config = dict(
    num_hidden_layers=13,
    hidden_size=512,
    num_attention_heads=4,
    num_key_value_heads=4,
    head_dim=128,
    intermediate_size=1536,
    vocab_size=9770,
    hidden_act='geglu',
    norm='rmsnorm',
    norm_place='pre',
    norm_eps=1e-05,
    positions='rope',
    rope_theta=10000.0,
    rope_fraction=0.5,
    qk_norm=False,
    attn_scale=0.0884,
    bias='none',
    tie_word_embeddings=True,
    parallel_block=False,
    init='normal',
    init_std_qkv=0.0251,
    init_std_o=0.0,
    init_std_up=0.0251,
    init_std_down=0.0,
    optimizer='adamw',
    learning_rate=0.000597,
    lr_mult_qkv=0.5,
    beta1=0.9,
    beta2=0.95,
    lr_head=0.00545,
    max_grad_norm=0.5,
    warmup_steps=269,
    schedule='wsd',
    decay_fraction=0.68,
    decay_shape='linear',
    final_lr_fraction=0.0,
    batch_tokens=65536,
    max_seq_len=384,
    doc_mask=True,
    train_tokens=847100000,
    max_steps=12926,
    dataset='wikipedia_en',
)
Each number is 500 + 25 x the weight over the matrix's rms, rounded and kept within 0 to 999. Layers, rows and columns count from 0. Numbers have three digits each.

# layer 9 attention output (transposed), 512x512, rms 0.0444, rows 456-466, columns 0-127
533454492465506505504524481483503509499501491476531500542505494488508514492473477495472495536500515528518510477449517449459476523531415488528502515471478479445465512511546456508501481499508540529508491477495531506519510520497505511493501478481533474458508500499498463509511506477497469520507484509553488495489523512485513525514526535485455519506517508465499442485507468512483537473516
481454463513494520504445497517525542466494517489497527519493462446485486488566480497483498482545516459497497495495485507474508582507538499479474477503480452488561546498471470510512496441521487548528470463541535538525540488500466496528500464446493513434517523535464509505492518515539492498496481507504477496503454490512489555447545475552558467486482496483461485477445521511501505499519
483532535496485508541562505514513479516448487508488506491515545483449532492554458485480504488519477488505558496534517518504449457483474496498519520471520520498471488512597537472442499524462555481461491503467480501470512511497557516469493498497479518506494494512522552465500467486476502490473512489531494503530496524499488514520527506522504478518515460536525510447549552506489528475463
501493483464479507512481498506485479508524486461506490471525531485484471514518515485500487521519537490550534501462476504491496510455512473513501535490533482485525492497576463452483547461545605488489500472493537465516537492504525504510505462494514510470519489533527495511485471502529497480511518536501529527488506476482515485518505525530525446547508498506500506497481497459489480506462
498496489512544527494539499509494508501522514507527517528471506539514496497478493496490505515519505501502491464525473526510514484526495514504480467505476495477525478529525526470495538515517547516466484460481543495476496453489484528526515485532489523538505519503502461501501538525487510518515464502495563503466497489495498493476484499519485480497468455515510485525530503472403508529543
479532494499497483506501501495480479463484463499479532511507519498473492509562510510524451500443546505522513539523527545515476500508495468487508497518490487527479543488535497481539518499493533543499472484467460488510518505512508487514527472474470493513491487527553486515460452497469501482469487491521485504492510494472495507491502550459499463526512519518528484495499482515458491499435
526486434451500508505492511508520440468510520506523508523486503459510499518526508508505505531494480502527444511487471482490519471489521538493482499485532510481464504473515516526507546529499417537502476500510519475513480479515529518508485501508492540521489537478504526504549546563527477506465497518495492511484493492533504517475531498499531500493478523514490462547492508479484531534511
510514496525534487486442488498534500483490527521506461492526508547537478480441506488484527462469550490486497516485515492494521505500471561465461456514484498495514547497501540562531479475500566512506493497464514489507509494490491468454494526454495494506511514539520528514533486494515524507519492447487508501474440470513510497504525531455447496497502515511483500484528490502475533463491
519509489504499493505473529474496485487521530501484530480508452493552502495432539487492508504530501512503445484476472507500481498528501469518489515503503531499527486465488504458498464522507485463520482531529535499542495503465502522484526531553497476489483502493491539524501517518519508527524516458489499504492467497495482504455477469524528558499525471542481520537483519462543535500507
477535489535510529467495486576536496507509526497525509457486520457520507478455512516514490489531470503510519484523474533522501461450509501524511517503547515558487460513452529517485544501452425494471511564496509448513522482488504468509485529508504477532528501516484470436532554528506519492499526556434513514487507528464501473531490523510522506504500491525533511474484523479492510475496
492485517482483537505564497531502516518494496534467461529515559516474526513507507491468501543498517504513469488499509509489453542504495494506467489531517500513530502498533508503435525468510416448517505470497465518478493468512502481518524509498496503532442491534531457463513522514483523535444519525495484540486486489528505499498464485545466501516470491499495510469542529496485541460456
# layer 9 attention value, 512x512, rms 0.0276, rows 457-467, columns 0-127
524506532541513507475496507508472525494486536511520527485483500498512529506533465518507485507519514480512526519493461476505535534535515500472466441473512547504505525506514530471497513506470501525497538494550466515466432469503500482478492515488523488500520539483515494497471491539501511531544472522474484554493475500491510517526529523502534470501489533519507487524494483520484532483472
492495529495452501502540522535470500512448508509452536503454490476487534511465484499473508489487505502501510519500524495508418543504479505481503500529522481506474531506503503516481509493486516513507494519465515527497484487489505500486458513509490523459497473516540516441489448499517466527471483490492497537486482527529519503471498541472510504461476506490539474506516527496501464477547
493488506465492581475506492518505499474478493499472475465502531493531484529475503525485476498478462517502552495476447468505492501567503475482512518479506485481472544513516498485494487476492513477523492485519517474489527473490479482448491490480531498488518464499515505467525552543504485518500509538441461539450513484487501495496512512520529506515508482494510520544573574483494489501476
511530525492533516518491481537487505529493519498451496509479504493515524482500496510517457485491490484462495505531531519515487504522493545516512531502442499532543468508550509482505469520508499490485492510471555492495520469497526512529490475493491491511541529533482475547487518502501460473487495507497535486453497468455527473472467537519481501487454434521518517487477497507498481512483
513501503491506523490511500513507501526465519504486468460517513473501494501486525532508509510543460491494464508484466496470472464513472507471514522561496460520514521441508504545488549510477456491531506491476534466517518497479493498498488509514495497539493449521530488486477498515520503545499503514509498528522510518510480475504484526522479486474492528478503526499525529451500479546506
525507515554484530453506486517524535468523470507524498513499541507489475488516495523528486559498515529502515476479515508546500470487533520490517469469514510486506488500477524530487479498484504495501478502520487474505515539501466515483492520459507458510509522470529542516523500491458504491504526492548496519510514449480515531563503502469507535519513513459506509497479470495510498526509
482508492482511502474474489499470484471476476504475451446490504528519498485512480503486492467522523503483450499463495447534474445442489456480494509529459466494539495478526540500499495452493508499507488433471510458498493494523480491432523484502506501535494498502461469537495571497512470500534461498529521473525496505430527527505521505488536501487519509477476508509484471470489546429485
448510488510476486535487527510516505462498495487502514497523544549508480460535521479533474479509521526514508492495479472489512491503523490490458510463479496477493470509511542468523481476514510514516490498474501502518498500494487515510487518525506490519519510487477450477485485516513516455512470472514501498491494484528486502485510484491504497517506498537524473450465484510502529550518
504506515462491496516524526529524521503490482483505536510509483452484508514539522483477496507441508502476548488525497502531474547542508490540454504488504508514448540483489532534506470542535485474506475514497481500485512529481503505514518487473535522488484482497468507511490460500514528493511477467469546496492500530482452495468446517521513505511531519486539510480518481522512490490474
501514502504558502498524550502494495485491540505518519510465559519504476502506494515444551513493488499473495505471500546481422519546509530501562488451516511506488525514508517508501475506484509455449528458510476526500503532505519517477485483491512508511500495508487532499515494465512502529452515509458472542494486531505487462515472512514529484468503491494491491493518554501511482459524
467495493511450525503479496440507529568522512497513478494519504507506505501516480520503529519532507513485544483478492521494537469480509473479439480491515537505515463525489477460481495508495515499494524482546497472509488527487498511506461480510498505459503531509490515483532474489539518521530530475492497514489506506518502505534517483495498457523526514529509515502488479533506497510481